config.yaml
n_layer: 13
d_model: 384
rope_base: 10000.0
rope_fraction: 0.5
attn_scale: 0.0884
bias: "none"
init_std_o: 0.0311
lr_mult_o: 4.0
grad_clip: 1.0
final_lr_fraction: 0.0
seq_len: 512
Each number is 500 + 40 x the weight over its row's rms, rounded and kept within 0 to 999. Layers, rows and columns count from 0. Numbers have three digits each. The size before them is the row's rms in percent of the matrix's.

# layer 10 MLP up, 1536x384, rms 0.0826, rows 207-313, columns 256-319
099:569512519484495506471521499526395435470537436566468497544458473534478412518508515497538415523495450471374487536568499509535517497515521554502513518437586423520490505482525466438501481447466495
108:491489435456500486515497531483494470554531409537528502538446583493499547505489521530539492526535530537514480556505578463501531499511432497556406501592541552424474531504458555509459522509417515
092:488535561530563500473523465523547511570502516480482428446521485442561590568506421531454509529475536540467439511487430543470527492474504510449474525427571541472511482549464506488555481490513511
093:556502430563467526478475503446481482478521511530463470502455517534495432520534468441534515474481576501444513530490476541493515521506524516494477537506474442478544548462515545557530513498497479
096:518474539536421510537511449475501489518500492498529484472459535531545467510532584459496507471477511439499452559498568540530472509480511526491535478512504458503477507503480535558517508568523465
097:479550486472471529518534497546516598519499494516568557470465504444531460502555448580475540453468512503492516455457517511460543549519509575499475517542429470546545512547494519558515516565473475
104:443550483492480479529439492478567505456567535544500449388535479471508478473448405451475510504438543524577554449510485489510460509516536414577502555461477460496454558539489488533482475511425516
103:488427502509563481494518503595504474530517494579494496430445534448533542436512606545536517522509500452459515519447502467468511501495544541458487503458432470503525523415492496537533496528523509
099:507511485479552544512512477455500532544570479587518405555550481536509447472561494409473508549502465493511527545485477496464507522429445532529447535424461467575523542567477508502521387464501424
103:510519522472517527526469542551472463413469477424544476475568505533562492564503561535577455478544512468556451491479486464491517513537510525522450500607524433463519469575478537488523601527435483
093:527566455559423522503532537533558451521448539546498549482522534499488481496465525478562496411485505518488531432536511470519518585481509446454540454507502491505524434529417519460499562485546537
094:553482556515506520565531510510525455499495462430577542497502497512494466469535481444516435476490507474493583472461591472565510444511486492417547463436518518423511513521486527524535464505522545
100:473461560523527537442545467504468531551549499515548495470436525566434538495534482515527477527502522474467471559424502491496496569506514603535509495493470533502530445465463488498492422484467544
095:520503496526518545488487462468453525459547445431513459462418511543497511502458489446527501458462515492485551468481463472510487596511539473489489569503459531527491466468512554619537478475456565
097:464546499444563551509520497564468456474533487545480553530460413554533484474533534515511530446526528480532469521501424561542540435519488495474455521504496503501560438526529551465454476472498453
098:515460468525440519418523418530524519447546521459464486470456479480536486558524521467588510522489532399460532485479519466551493533547471529486534554447451471533528525526504577513469542544528500
100:417437486517537471550554503453479561457536435489492483486514487524528521486556474563473552572510540530569491544477506508441518490456438545468483464529476541464492479506507508485483524461540512
097:468497510564465505432441502523559525550450545514485549488487472543436523510455529481535438567529456534490428517494509494524454540460565472532534521484445480436454476535536477506488455472505534
098:477506444541485535532505487593478479611495545543481522466539483508444505487510504472541499600485528512475477489556512533547526420530508465492431473539502542526504541444471441523456472452478514
096:451522477517584478581494576509547436500498485460474537492536488477516524416521501528494494510505476467496544542526580465497426469483469418542443499520544491506541515464450467496510510501490460
096:540498482509501494520494559505463449468468508455527556480462438507554433471509516520418525468496570521535457499478555477457464492491499532500474511503465422513523462487452494532528488428460481
085:497511494531483510470541509484539545495565486461496493498549573566518493488497486531512551477470465448530517515556524506451516469534454508488565488481607433491540472499511542489474502533436524
098:538423475523571549468443540562518520487528493493547507521439497437491529488472434460490502450428536537482501529481430498508510437477457490507520466509479482543512553476422442489508465423567491
098:592471514551511482507506515522467553484471515477453514493530485503438502490403557457531511453460573471472530428485515510517545450508484568497456530447522445487527447512493445582564500552472499
100:483531542518565482470512499499551456480530527473586537506529584500472563567394513527478497515556496491497540561506524527487483563426522480504552462498562540487498470498471508517449561548511523
091:438491498534507516527518529468433496492549552468468472478566504487462542488505533519531536408467460462516579590508432502491471539561547415433531515489473479486477483508552542493506517457487510
096:551443513529509558455466497491457450585457499547479439471462518534495534513454487504479471510549402498475448476469500539497534558478452552468517510531469503548478464507538405499570471444438497
095:468530532532469524525498506453459493465538532514516470512458484490538580457511582512460455495535392497508468473468514458469436556525606524463502464547465489523513465552474524493511531489536542
093:555528483464511499508475541405496504433448451433514464453524504473557520432578553534480502496445513546524472479455547516494475476430476470457508489551418543475450521453488496469460514452528550
096:485552459458495485468561429496492472509515457500475546545494470469471463494460433541547491440482403503503512582458464542489467484547475485468492504507546566572495473513552475503514563491472513
106:573502567475396521494581545450517470435522465462567505466577568475457528447448553500468493504404492480474476520515492513539459493496526508565512466472436456503462567533479513557431540481446542
107:555542527569528447434489483455546550481530460475523508489411609440584418525493493518521508524462480492515516427488484461521551508559495576490471473575489446457507481461496390516527483490492470
097:491419469509573571522497444516567476541502505489453527550488441461591484496452470494463498491477415500492523510454510506496530478576534517489521438522581531504456497483484443533405447493457450
095:435471455536505531529526518536523429393515496497579514503539512555495421461520423456477499481497406510486538543532546496466479516450481444552478484492419479479585458477482455517510514511468590
106:490488491489522480474414623520531513512492453495557524479606447475516441494511531441558489487565460472406508468516523522513441524485483512548521492536403443453439440519447478522486451503470495
095:517496548432558518467512560498490525588513463552500484526469503445462527459473478472475486496524479492468512451479508516486568534533491422517456545506435489464442483524473492510464495501564514
109:506487479561577471526511477454522524521452496487435492547546517521570489498449491502538518535456458456551505503438439478420512478494522432479585474579464503494455550491526549521481531554498474
101:449498499442590555530516492542499517499478510516543478484519586503478508482591477481535551536553573527503506517517459528428436456464461490441447547566560500511457539491509526494491423534516529
099:545519470392494520448474520458436467593482482464527581492456565452597554537570567476529524567485547556459515506532466507540415464479498491482511557470512459458474502556510549512498463464515503
102:486531468533482504533492565508468533477492486453437485494521507515471475515536467568539545562515521446519480507523482551449546471434480526555480489457540404447491514591512468534490489474557541
089:511531505451450489485525533549448572452549571537530499436510507436439513514485472491528454448566566430437510514461518400516481471583483545465509546483518400484463496540490465540531512556543473
097:482487480494532492499464511472428508480451511533523509518530458578526563462460509485509540499419540455502468493444555463438390391502514493536506487539526521512487504460531490477497571558485499
102:474542537486502506455509483487431523482507522546490453525506462480528480523525538455505562448475495496552534522509467471509556465507565570525498447534480456420548550481551508524552491431440572
103:416470487539525491446538556473445477520518500503562477547573506550553478453585438525533488481526548483546523467455548503436504555538415486461530545506512483463537407435527548440554539567507518
100:524560501514583496541607551503509504527476490565410489476527493512459507512505530491490508435445469528560524523457530494482456466467407511552433459487552484524500506528497544478518428511486525
107:467552516484497524501537582550479484493468541538484459491494554544491489435491527521538476519425480549540470568486493488499504491575484459508528398506499506560462515531496533483504590524488542
105:498477487469506487510505521516518507541511504453559498524484531500515386431446543474489517521421543466481540447498491581452508500525432491460514536453461525477505486612525504508542487500535472
106:519442541509514457469561569434493506489540502495532447525430494522477523525518504465525614481517517516486467495466525505528498494526508601491551477486448496467435416452498482513495470527455501
100:479570520546509561516506530572439472528505462545545551513581489493466479438570463519480419486511528509484488499434503560509588534552475480520437446496519540507511505522474548556452447539427515
102:491503503541489559454438456537558587565458528472474537518499465487532502517474493555508542479471546548488535481473463498487540480545497452495484568476490520529478543428481427514446465500527477
109:522524483474486493537511485510546486449428487522510482461491503508516437550436516585502509591524506398445512478464488560547507570493489471508501542510473492487454483471491510416510527475506505
103:573514503454434463490530534515532487475541497527539539509440531503606431559500454505538500487483509499482487468513559524525487491537543437555459541395452525502514492461481516474590528517470536
094:501490551494516462477487558552485493504556520457452464523481426475407436445511507537525533439514514537436529447398461495493484482508504444554471566555471457504525528498490537536453486480544470
100:446405528473503462559499514482467501503477535495525494526500455478521507507531449496533528463559510463444490508431496527521406484488490471515493473493523510457477488466563463525467434469564439
102:463523451491566490492535486436508416584515459416475530485525499543550437455511511503508512485490538462460558541552475460429487515407501486466476527473490447538489508490432476519427514601460500
098:479466505507508517474490517451518479477548493521482533478470472534505398504411442511542565510469522476525485531494423477609497530458502537506465510486521541476474464557487489515473507561491532
103:503461405485606496527488473478438462547448472516499515502573526471430505497481508523503493552443491495460483408442481476495491512452501530464515506533582499558494508509484522545496455476564502
095:602575500532459515462532530500438487494522515480463506427479528519540467503499497495544480551408547512461562474431523461511561498519548532511438549484408519489444438490468445524454524567507554
106:465440497501482531578571564500458495469525526496505491441501598469491462446422508478513525440460528448450563482510569421489489513532519471496478434559494513476521485502534455514496561529512497
098:497458471492551450468520453479531503529568519560482445495491629490456420547480471531429511530507495501547559476392446423468414536518530457522481513529517518488585494452553519524491448520442482
099:566541519549546435563507500528501507563503503513518475476484514593528482461493472507415504573491563527555488500498433523481480505506530509509481441542405500515544517574524505623509465551430549
129:557501527493557532474525564529541518519497510454486415477468501535431568480452542537468497454475410554547492478490470466512515526498507516567500494449434506445500521504485467498496509418518463
103:538479465489433470452539461445462519438530542469464549470469449476489491561438503475500452598541496516464566556531559477541464495449510399546478507512550466448579499499494524513548537500432481
096:547456472546534439531521495421536482424508531533502470515525459539524497500455507559433542570502564456536511482475474537497531492503476483507473497461555458476510481478453530559489539490500459
095:551505542578432499501483546474480529459526508535547441467483554479425520502568580515536479525485538474494547488454558523521499462507549504512464485505505548515531486506411508488384459499477528
103:487495449459484500518549505548517444469423472584508556543521475479529469548460511447541516471452520444446531483523397463542506493472463476545526460553536513455564516563489420515472560554529439
099:544464509534450493510516469524478488456579538545553534539558501456504508463538473478515484491517435452479403543518470616486453415519501479512528476480449556502532528528591487479531510518481515
093:526438402471497509500444463543567493499469497451484571438491562508603498491515570516512620539504418513491514465421483522551551515554501488518502519519464461517525467484531564538527512466458441
101:492491478527518479519495527515463532493477527538461490472495489507517465560523497519498524530447493544562501502526493532500507531464549437590524567464470481437488478532501425572612459439498474
106:523558539444526523439491531443426437487408544520484509497560430549468485480479487431517525568538447511468500501508483521493529428495531541478490560547518433453509555567468518451506447498542575
101:515460461471471548468466565472589381519420535546546460452462443536475500435494493471533463539480526490496520411491537516527538450498533516490491505547483509507564476450553524482483507443510484
097:461576513508437518574463493512494555542496486527487491496572503575431482504500454549510533563550509486536546501458530455453531541496499472508410442533484481554472447463440444590463546453524447
093:536527524529585491521510540452550478477433501616535549439464474467474456452574476531531446474540457447512545485523548390464553493541432508516447475467550473542494594539507519480451558486549505
108:524594471523558534526480476436528464526459497493491489434485586510531453541523470482514545530482446543560525431447558536502496533503533512543544525534474532449497477500532556500499496412502532
104:509476563553516494489512518580439517535475436515497517469524491436494519495491487430533552497501501491464502473534467531437461471523494486493500520516506479553486509496542495489592482491494501
098:513473455400526549574481481565549472478502530551515479494471526434560424476522446461529537468478517479483473480529520461572515478571474510507534382526499457498501514519503568479509568497575526
102:484526515446457542529498498418550549514486490509491517456525535513514554504455507534477545555589524488524456560483473516480468454451505478484471515461474502510560526492558554492523455484552489
103:514503586516494510557444562547498494473481544516472465535544498451450461495450549496457466574534475470518463541484525439462510489540544460556428506517488435498508554462474512495555440526500491
103:487422481472503499508549482467553484526488486583446552460523452467474499533456462561493476425471458527488528430522457466532421572465512490502519499581593483476518471542573518520484444494540502
096:514473506449520497440545556495450453526397515474539541406424530581510545477511422520518531511525522451437538529502389455542488543503480478493566510554436543497494488472475548515470488498435474
096:510480497516521548526412512540430520467490497542486489460481514478505494511467424564466471521503479550438428530399463470564460463470551463453456494448550580552510496499464533512532540557535474
105:518478532433502557476586513473487474497546465549494566499468485469484478443505496483494544526492477489484507556557475444407546541484499515476530554518524517537431537470437437520541392484438559
101:480460519492530468534498489441538475461504487517462470487473484539485511515483568442482476525464486479556534546470516434496484603495510507560545494421543510488548399546544500449477429478534532
103:499560430439482498524408539506479486572528475468437446472548551547518458431494554468524500442518382496569505556529485503538549520480514503457459464519528535476535494467545494536455531486483435
111:597544475535516465570432590485411506549467469486466492501563539591533456495506419415557520475522459458487468406487537513543547460502490433525524458589411505557448415493500462539518489543504561
097:468507454561476523505542523493508481554511443512493440566556555401480518504508516485522544474453462509423560594559509513491528442528534454496520450524565448508502492543489479496520469548560493
101:495505522496546476424558463472586471497515489429516443529463455512567502492518442518510502560534521577390470484505488540488511478521493456514531519454394422472536538517503514509500518537502597
099:515537462455472507511474558439472497499548509497540491476496407476444573519532511487547477510436591504557429510523503488484482480571568483473528530546532417508445465510499530497479552520472506
103:531474520524514500412515435486544489547511489462511486481561534483473543485539518479501497583483559466456536523513521489570493525539507500530528465534429470462530509541580437552430472460451496
095:473509490494563526506505451510475489519457535538454477488473452488451459462483447423585519536508473522498570503456517474477523549550502501519496539487503461489490506521461444528445439524472563
108:567506491480516443520528511449561524552461521422406548464435499471501490531483452490509525464529478479472425467503456489477465487514484505431611539536545547504454526488473509524486540477515412
102:472559456509466413460520424478512514552481557447487475465528483541548470470540457551513500531464513508370513509566544525493517422572452464506443498540517498464470576508537531527523516494581467
105:476492560496498471526461528454519535540491467469568488475498525564483497505539512489476513570490522480583489420511514539536507532489481574534453517528488494454569523537522472519447479486490509
108:490477493406501480470509537464444522551418466534445510477517482490536471448552498547529494427461481502522569490502521561579590466451434414572520558559540511499468422475488513475472544494563508
098:501476543489497518394507540502509552512470513512507466514534517512503506544556553516511503534474504585527471399463522504516520472515486441452456519498519500536549508449563548561546448498504560
102:444529539548540480552494558454468549519453487480483465561504517463480468506580516472452496495494488503481525539426494479540548507459541576481466510466564522463531540556581451425480485474427478
102:548471466536523498472499477527560469493492482505451482513543490480527502419500548484443594498524480424452533467547519499576526487561479453536536518534466481593470468457523554449483429554560539
104:503443488423427493460503487551520501570481516472515515529579493495529547514492502488491575511523465518540510431425552492519547396570501475459485504557565490477544547493452463470501531524481466
103:496598543537519537515505518571423504531441505511540527452521547521517490511490466509541460551500466478512490504520452513445437516545484468564526501487438530584480419473521456522499507521497527
104:482560543516543562465521528459483504536525490392535566479500499519402401574521532453509508532516478530430470478550465526486536500575465512424476584510481478509483537503522510518450493551452429
103:630463446539563535503518459391444456517527538504510487528521404480515513514420513517522512514528571449449434468550505469513458490482457513473526505442491529473489448496431484508540501506465478
099:528548407509506488459503466512520442493544525550471584481524506471513426495555464497485528484491511507513461555543491418559541493511477449455578516501505548499528535535454502484468508445545460
103:455481581554493550436522500573492491441457502578487537490466564495469532541471473515545474501441452513382450528559502475500499483483454563501501438478456464496545561535515552521540549599508437
097:506542500427454475486465467510508511475429585539536544485489487528475511510511528545533501408516520478566527509551527447560471530547468489473501536508432507505451526544504491527524495491531492
092:548450512403534525494518519543491414576525517494452531486551570545448466436479466583529531435504427485538492481515498413520540467562474426522502532501538475429488466489542529496508498477575537
102:523501502510539569482494570516538427516495495573506495500461536471461464501524542486496538486519453474497563564470487459474476560414547540522525503496493472465504489475543519503508521452527538
099:531502463499514492466505526506469469486448463482497535512486445468425462497535567465481474591500453424505497533505500504527512482399447511492552467550541445521490536459554490430559595478561485
# layer 10 MLP down (transposed), 1536x384, rms 0.0812, rows 207-313, columns 256-319
103:485536449455486530444504481536505512502525549572569479456466510463460498490469491399535509544498491527512495551512509528494440486553478528541492499553429508471497447458453543443557458534432497
104:476427456476474506476569425465526536503592449474497464539501518461569500570445545519546472551491522533511418520437572556457525497425498425536443509550488521487456485498617509556519499458558534
094:520531489522457573484528503448498518496515506479547543561483546530461445526502501480556487473441539445510476510500572465511487493512501454487533463492524427477420566472592492502506469564499580
096:473486478469458584467520513464470457468465482529493493488522470483524565497427490506489439497491522503477492454517525459512550486534483453536483505533535474502464499501497425505561520489545436
095:476531512547463485545519588559512408484467490533475493534497521457462484501498496480534496543534566547547477456466526469493472492497541533459424505434461502476553564514461466413436476509461462
091:509494520504548474442466534558499492520567451440525528521485449520571472523466565519466516551462505551459482498588573507441518471545529494509433459462464484542455432561501386607478528454539490
104:446509478522491547470437533533462548466518517496424458465510480550470509508545438459514470437514532567553548524537481464500547566560521474570538522508475400547496523471482454501427472513385511
107:526521533604506515457480514542495476548553503531470439533540527444485478472515494417474515466464577485505554486520480438552525485483488501485410601524553511533495549444566555455533455531470500
100:455547478501534592469490571485480581486413527492442565431477501531516567485469533485502562490551494487506506561507529523480526585487585530539538468444519463521488526402443414530514502562507428
101:502492544516502424545492463504563420521429514408495508484496500438528488511554472530516470491463472525503478444506565488475435510501582564550499488484487492457504581495498488526540458514417494
098:580511440564463400527472558510506485500516505508540567513531492458482543543505460466458483396492504457492477410496451501493499476556545537561515533498437528495483446497513477475470532519540465
096:508428550524452531504483508493532434572461552466436523576524481526529485623499579475500502524439498397490510470494538517531519482488495508441466453591528554487433479493480505477503482484564487
101:493534458495533534476548489458438538484489478512538531533477513513537547529442388472489535460511523456498470443503495526636408535506525557539515506481526445491525477450526487503497478477490555
100:457460496494609479529519441515484542513534494450572517498505447564465541486455480531458492489464480495532509493497501400452448469465516487483523516501533504511511451524609523505437522436525551
098:479519517536565548579485498507491536515492421565524455507538546477498490504441517507486496506521459432472537481439527482486489467484503503518571571542477470500519489540505500517575573549493519
102:475507494476581490486521479614536529584473492481547527487530488559545536546503495413525449458451492501520474452512516478506499505545548534511519546489450510456459568519522464484438490458559591
101:497477456527496487483535544402553500512538440495570481549533497452461485440510558443484540482471547516558527478463518522508481523488465498532501526558283531479440522485483493486495517535493573
098:467602500479499566489462530532406524481472537475490604466461487472452424545489448482466510454513505460536507528515487480476499504411552473563522488519428506490502520510415509498479485481477415
097:541490511582459526451522504583454547469511549570413504470546533508515500488503519519536440473527425491508512515487470528419480478493538517519513472457488551534447491524540583561474538510538537
098:402474493563481515493500494524564479535521558500473475496580565481511505539489522554518445531522478490466466503504551444495458489459539468500542480479571571531435510467460520518520599502496534
099:530517422492436534463575509575491511455579507510583531515568490494503528492514472502403482464482528534490486488421464496462436531425531604571441493501496546549548477492489508534523479421487518
092:495481430491497587583466485418517446512478519529464531486436420511488443463492507383480528513517468490453504444459438521529513511507474473531488512467468559563522526428460514511537445467575478
100:490506592443473515503476534566565505466511528444505576576511506416476469509504531526451497491462468519423439440396549506449488464525509553481507410475439548524466543475448501506545481516545531
096:524480541499530571489491472454422503496488473554484525483469453493502503568503490514516570500494480555517474523522497555483540415483515486538502502540484521559496495522523473537517557534579517
103:548537469466503558537484522518460593420487503483506539557524507560514477463523543545516462579477577491487477532450534475494499463544529437477481535539544544481499474507577495499441433589468514
096:576487532509529452535441463526500467475522564579530484455479453459524518574484499505475468484578502458556499563489461561457473482496548483489444469515556463531453489499545502499514454510529497
091:532497520509527519486514464467583489493509523513528519451478566432541512536493479512504557492494474517525481504507450474521519441526533467545432532502560542529544526428509477509563461502483496
097:469461508485475428512509419533521538493506394502528493479454485510430480431455509524463492436525387448449605536529524494528478545499477465436472507537455587502519509497459479570454490489451516
097:472505472518525525507561433516519443466504498505474522596502446499484509523481503551522444477472478375492498521491466511536502450471455506472476477461502483492477425430465514554506510508545484
095:491533551520594468473461550471542503577492539453486525419497466519489474490552455475509436559521479539517475531519445501551540436528510560512449589489606550582524487521492443484483527420583449
108:471531398432502494617478446482524501598488575463450515477565488499526469529444500467455472464524524437570488464447529478451566501425499508500541552440528497520439458406491502487448517432564484
102:393480547480419487534493542502541529549536498506504488464510462566538488513444497454518484445465554555552512550508481539560473466517497559490559498457553465518569464497505485487456537467537478
094:422521490450474466445472530455542470466534493442526561439499483512522463505536511386563557494450523485464514558461591516469529621485491496473518512523535493507538415444498516530543492523492529
100:520524539483500485511487522499538501522505500562561587521472542523525539460524487617515514510509520496480496465432549504444505446502468491549408553560484495548488500500490517534507517504442500
105:540504506471492508556531557437531491477606565492539546538525547499473505528472463476515456525591473509448458496503481445462519518507544512516526422470508521449478478547498489490526539554464494
098:495511477503462545492457474511482481419513523484444482477507527496446504411551583507607473518607443509492494469517510499472478506468434506607514494465494425450555495522526526489529463537466513
102:488507474540518477525435546529511455535515510491521493456448509542534491510555514501513451449537491498575554480542532448516540574508511471535449539487478550498503516485467539469498530472522525
099:420534522509555488525479521511483474500468560526492491497490525466443477536454483552482559523548500376520504414520508512485494473480504460515597515501419489452468412470524460460515536468483502
104:476538429502479465504466539477462418475485465531570571494502455469518548568560460489436491555534483513460460498514462567522469495557534530537566559553423502506491488570458456554512483527464450
097:421499549483525489514549492585438531546468398473490513480494563495519497479470516548524475566556528540531574477492568451472501447497455493507511407466500525488475530521408533549449488459527541
095:501489499431510467494507485504478496496485469490464522473478468514538533503495474517423449496533546517529450514445514530511550473476571454566504484476594461496523502502549538544464466497546373
097:491543492521567536515528561516488456540500486552496542472475502499448494498493543490581458560500550577525466489486491528517520412611494478507432490499484451495568440519514540531561518472488519
099:584495526494468455505533487525444478441523439498477498502544525443531519522482555525568524504504444557468469491520462508444474511433536509524487428480520457566415513564494530490452511539513508
095:473418459497522547435476471447486575448447498498502540545522495494500509526490519457522475523547589453508520523497556557554487488524513491523421600438489424555590472485505480479481532446559498
102:469482498488534440513532416463522474465444480549500458513504548471501563491511483525472484485414474491503511428434524520419527490501487485412555459572493475560479519557452503506488561526422489
100:408524487530496510495546477540425533492529476508480610507560506461505470552522448501492516487524519496498528445553441505484540457424472473556567515514514469489500538465536538494499523447477458
102:488543515574498454499440466491559521540442529415485510514519459552556450446475519456463462564524517478541438509579525497451518539484453461487520486455366509568462495461504467450472571442509482
104:466513455501469528426550460510451492520478455510564464511533507479486437619502488570517463499490534502464525486537522494541455569452504488555489516533498443465464537505479471499500519557528405
097:461546529530543524490392533445508510521515480513529512539460501505527511517517481551458475432436495509465530506454470499486549587543475527528521496548459480541451441444505531510530518470443544
104:510596523515533488469526555464519522474488463496523566423489512413534471491598537529496500459475515521494548466461579581465437570565464470467491542440447528438497507511574505611551448495526442
099:556551464455420515480522519458519496501510504523526520484511486465555477470518473477473534536502481493542495490530501542514461491506495586488542420523515420526434465483487497431452500534507528
101:565463451438399500540512580442496546536459467528488500544422527500514501580501531518471464513535545499517430478424543459563502514434472499527504518511450537489482551516469457523471432508433571
092:538427543501485501493565564521524496524464475491489573557463454468528478491565471449577502470489427489487470533431559544457423511578444428535480519473579470486472490529504501514556540454498461
097:483511548527445427504458452492531456550478411548433470525537486505481436581436428424520488467518510444541538467541499473501441526465504530572485468462512474535559422500510555500518480481553526
105:466514559585458544458480408423530493521504502466452500498518495513490478494537522503438481496518505481468542518454535492510492524500527480532448406566525500478493530501564553491472486533507531
101:503517466500510468507545408489493510522612457489542528497581502432491469502492513451585493558544453544582485536520544515491501517524474556516472512485533553439423460495451504551560398428487562
103:522495483455543519501429460468526490546520504574536489491634413557488450586492493415511456530510480490451501523483505458461461562452513460472526467588503483526526446503522489423515516504548439
097:450481479523557457485429437541507485467482486473411509465483540511525525459449452500561490545541563400488517462459487500520442470535506512454506488503439514517522471470538526473550556547507479
103:391481497589464472552557507479541535487530443497555526493528511410531447518534494561471510497522513407452481492476420521494480456537525500541510405490440464457536519452551493489515482408487515
101:558502481449536536528560558494478557502475545436472458470473486500467494486457528483566505620447529495539529568517550462479511544542439521490519419480481566584544444475546468545460452506506545
101:455508483453583505483502449556492485555466591569500537519539501533464488572453490638453518439429455503496547467533466522526490539554472480524495573477439552456479502526475501462521588598453484
115:497467533442498580477521466469549492480434472482538480473480466485468488556528551476511486517517566516504477498421484509474488551461511454494497468486589611478468555527555465433552459506520582
100:585461497542476413501487538469482500527538516521455542529485527545468515517443534553425444466423482530547550510564530489468506480481526483513472432530479511563448444480550464492491591478449558
096:457452429584615485514472479499539567516512494544475489516514514435433566506510469490457566448473538495493508464489491546480515484467543530484484493536523518482441520504528480478550444547425550
101:499448488498480529515475487506487539475557482456431497542548495440507550535474532514508508573539471593465469492514486508528464589471532423490393512539474435437516586440529448567570388382514538
099:521460478457470458448489492473495480538525467458504486523499537464574494549474475561542488443504438453527566472497417465463475559513571483452474556548470530499517475604468556541503445484481492
099:495490507433481575504497530521435494441567443569541479441493552506516461508518471484499474496562463535499511513558542525535558452474488527518525560533508467511510547501489526491485531528561482
105:527519483467504539530448452580524437534502492565474462502536518569591523462563581438505490545523525494553516462490563491593503499473520413476491519473463476585467490390482478524498408493498483
100:537536512559439436495455461470527516590531545475517510540511549456500494537458486489479493463448438526442466539579571525460490520518518512455415516533556564419503504541502523502433520456532493
100:509466516461517467451475566517515473456457491471475474458552509500546429497468498532531463501455433496502476472493542519471471497528513502573522546455460463515463435490539491510468522535557532
097:497467509485471517481490527499464478497549396526514484499559496454503466494459542471526515453476542492404483474566485526472525416600478530453508477538476544511530487468497528476492612470443483
095:503525537531465535531520522488504395543478486593492495508504472419538481469483485462548529493552510427442524548440490518495509458496522516429544515488551477516542493495501539454513448572489526
098:501537502477540494521486609480433422523523511507476583439521483444505436589505549490512445472458549466499514510433524465433525559489506523516544523479386532483465464495494538483517506511556527
105:501578458562495459487480435451467492491455560435468496493452526525517475571552468472479478490473531566512545393498459518565520488512482538487560482538538495578523512545488517508431529453490539
100:502482548516477474468521469541460543498520514460449546531482493390505451553547533486621504542486443499501567556544520482459491477532497528562502531474488475485516487490568551454554503502462558
101:430430530515513506503463452501455439498450504495541481512546520491486467508439536504481412479503596452510472504509566461402479473518490525439551546603455497419458496497504492498495570461473495
100:488577490500575490525440523463424466490551491520513520571521481534512479496586473446499506497575514501455515443494468554424571496454486476457552472537505463540548510482508451492452559544553500
104:559537491569496513536515505420548488536494505453424504509510520501501506428543506561550500526564518484514479475508534576496508505530527433548563506453557457519468557591504520478530481460439513
103:542493516523504462472465519518485443503538435484530544547491510492529524542502533534503525526461508480455464527505461470502494466435499483597570485492507513562560481477510453499554577455498446
099:548452501461493455429591529454475520479564499475488566492482518490522530502522539553513539536515476447528460448521548557459470550450584525512541496535568543470411485526512477513487509475487505
104:540503502515484511543510444462477549474442422484506519521471432508482572521481460505498451541506515477519552514465506513582453475493556512405489513480599559518480453522521556421492468500547496
101:586488512512503622453450558415445463457487486531506465552513481578493489493576492498463528557516465511473490498490466502504550444485487552465526573492514488537451492490528472531467477447495465
102:528471484519510447476532498483433505524476475502475517513528513453490469486458512488551499491518475463542591543418477445532487575524492458485451490498453560540542516514641548566502528489494435
102:471462523491442474449491462429479531575535486540551472495527490527488505496476548531524505498558493542535468485512591482426602497434493553487442507555475553506509511454483475514407456479427388
104:477508575469504452487441614498581559537495544445530462506442440498510467464504494484478430577568493503519514496451546463510483443520549426554460511561494500441448503556536476498479452456486509
099:584548510474500506511461478506455506503517513508550574469490469486540575508585481470505488464474479429476506450538520519424419519442564498482524571499468543503496450490575503569433549488477526
099:435621458493530521504447496479528495496517511498497448498520531510503489486519441557515498521492477512430449444542467505475512468537407468439478504458515493510478563446427489529449556492504504
098:632468526496463542505475562477566473535501591469506543478506496472545521512485495474465547488540500537435509517560521524491521545447599561468464506568498521453574481507513467509514588497497442
101:548538532498476482555552490551449503472470455494535483517505549469504510532512600488516543488551491521548497432441578512417465524528509428430519514507507469504523565546504496494463425486573452
098:482452474458633490560445388477488528461556550450419582478514563501453475482488500479523509477488457445517553488451552508485482530562487471551465439539495474495516431461504557437541470510481510
101:454473475457434567570515478462570516495467437488533480489426438454519475457577500501478508525499519484546549446494500507551467494550503507507433564534551529504455465477555565433427436474510487
100:443388570567518481518533531525480416564431556534518538487538431541440450475563497548487492471515506526542495462582484497543472553496466489434493470493514487512496480414456539466470477509497459
101:472500521460440490548466468494537454562521460527486529526491460525486516427448564507471478478493463522516492471504536456499459490584542523512463494459472523547504399441517498512582485534549602
101:495485521526537478443447456453578485508533497479480560523489488529489459554540522476521487511548432536508391474440537445491481457507517445503540473481481513524564460486527504528498470446509516
099:460507460510467502526480528533537437500498475391529476437524553509565520447473500528460530547598549472496489490560543518476518507564470491578461508544499471521506512470489534469559497457448511
101:464529521491582528444526544469512450531484524432451519549435515502506447495439530442520512530448557485457519562435551542569561580586577462458460483476466458502499599497505457481544468476538460
098:507478531559525531515504458485469435526527465483557488549549527484481486565514450535567494504545572475507422482515525552492506498507481482376467450496442564489429590475503492450461484500457518
102:497541520552453515535473552494449521480503538458481467573484537489480465551427476471506448489433478525558479613506548503507523487415477511540442460492474523505500509576527549449458501546556461
106:489520494517495485491488493485443534444505543446455499417464541488410470515532535515507440473540542519465532450543573490542446525494567496475483434518508520484503528519579481498538534453529537
101:551549543402568483461412557507423520500564482494480479486525536560583457513496427483512463453482530486583446542561529482524530452503548485525373467479409472483545445468468458498559475497555528
105:529505506534527502487476569434522505508474504509503554519444509507489582557494491518503542596501483506442498469508451521507486581489490513410516479517478525449506513477475554583497506487612544
102:516504545531525517491453458512447571505533547531524489490478462484601454578448467473535505492517497438469478497503476503513469563484509537521511468482481443502513509517529483483464549489523494
101:490542506521493537448533517446449623548440511487469532485473584578476438507433502495450493526454481569599508476453472495543508439473543487522491485550568507533501426482510537453483490493517510
092:478590563434399541528494516537475451465496496466522527465510450485573504514577452438502462524470520487509416608481523548546567463505488484516535517456525477511479450567447545578506493455525480
090:553448520523385534600539434452563446448486459484451548523489471473524567533467459483532497475483497453531477473543469510535457473548502534507483517499551519445440477468517534460490446504393502
102:522499538450495460463504538516514521549567439454544487549548509459517470514467470483526505532463437528506545507463482524537510546530448510481532449564568475431486552536539483502507533435580435
099:519553424441471591548450536495494573534541457482507523546528509479432512464526478475480459531480462499480533490418475501495523548523520526471521515527481501513474548442480549527575450452468468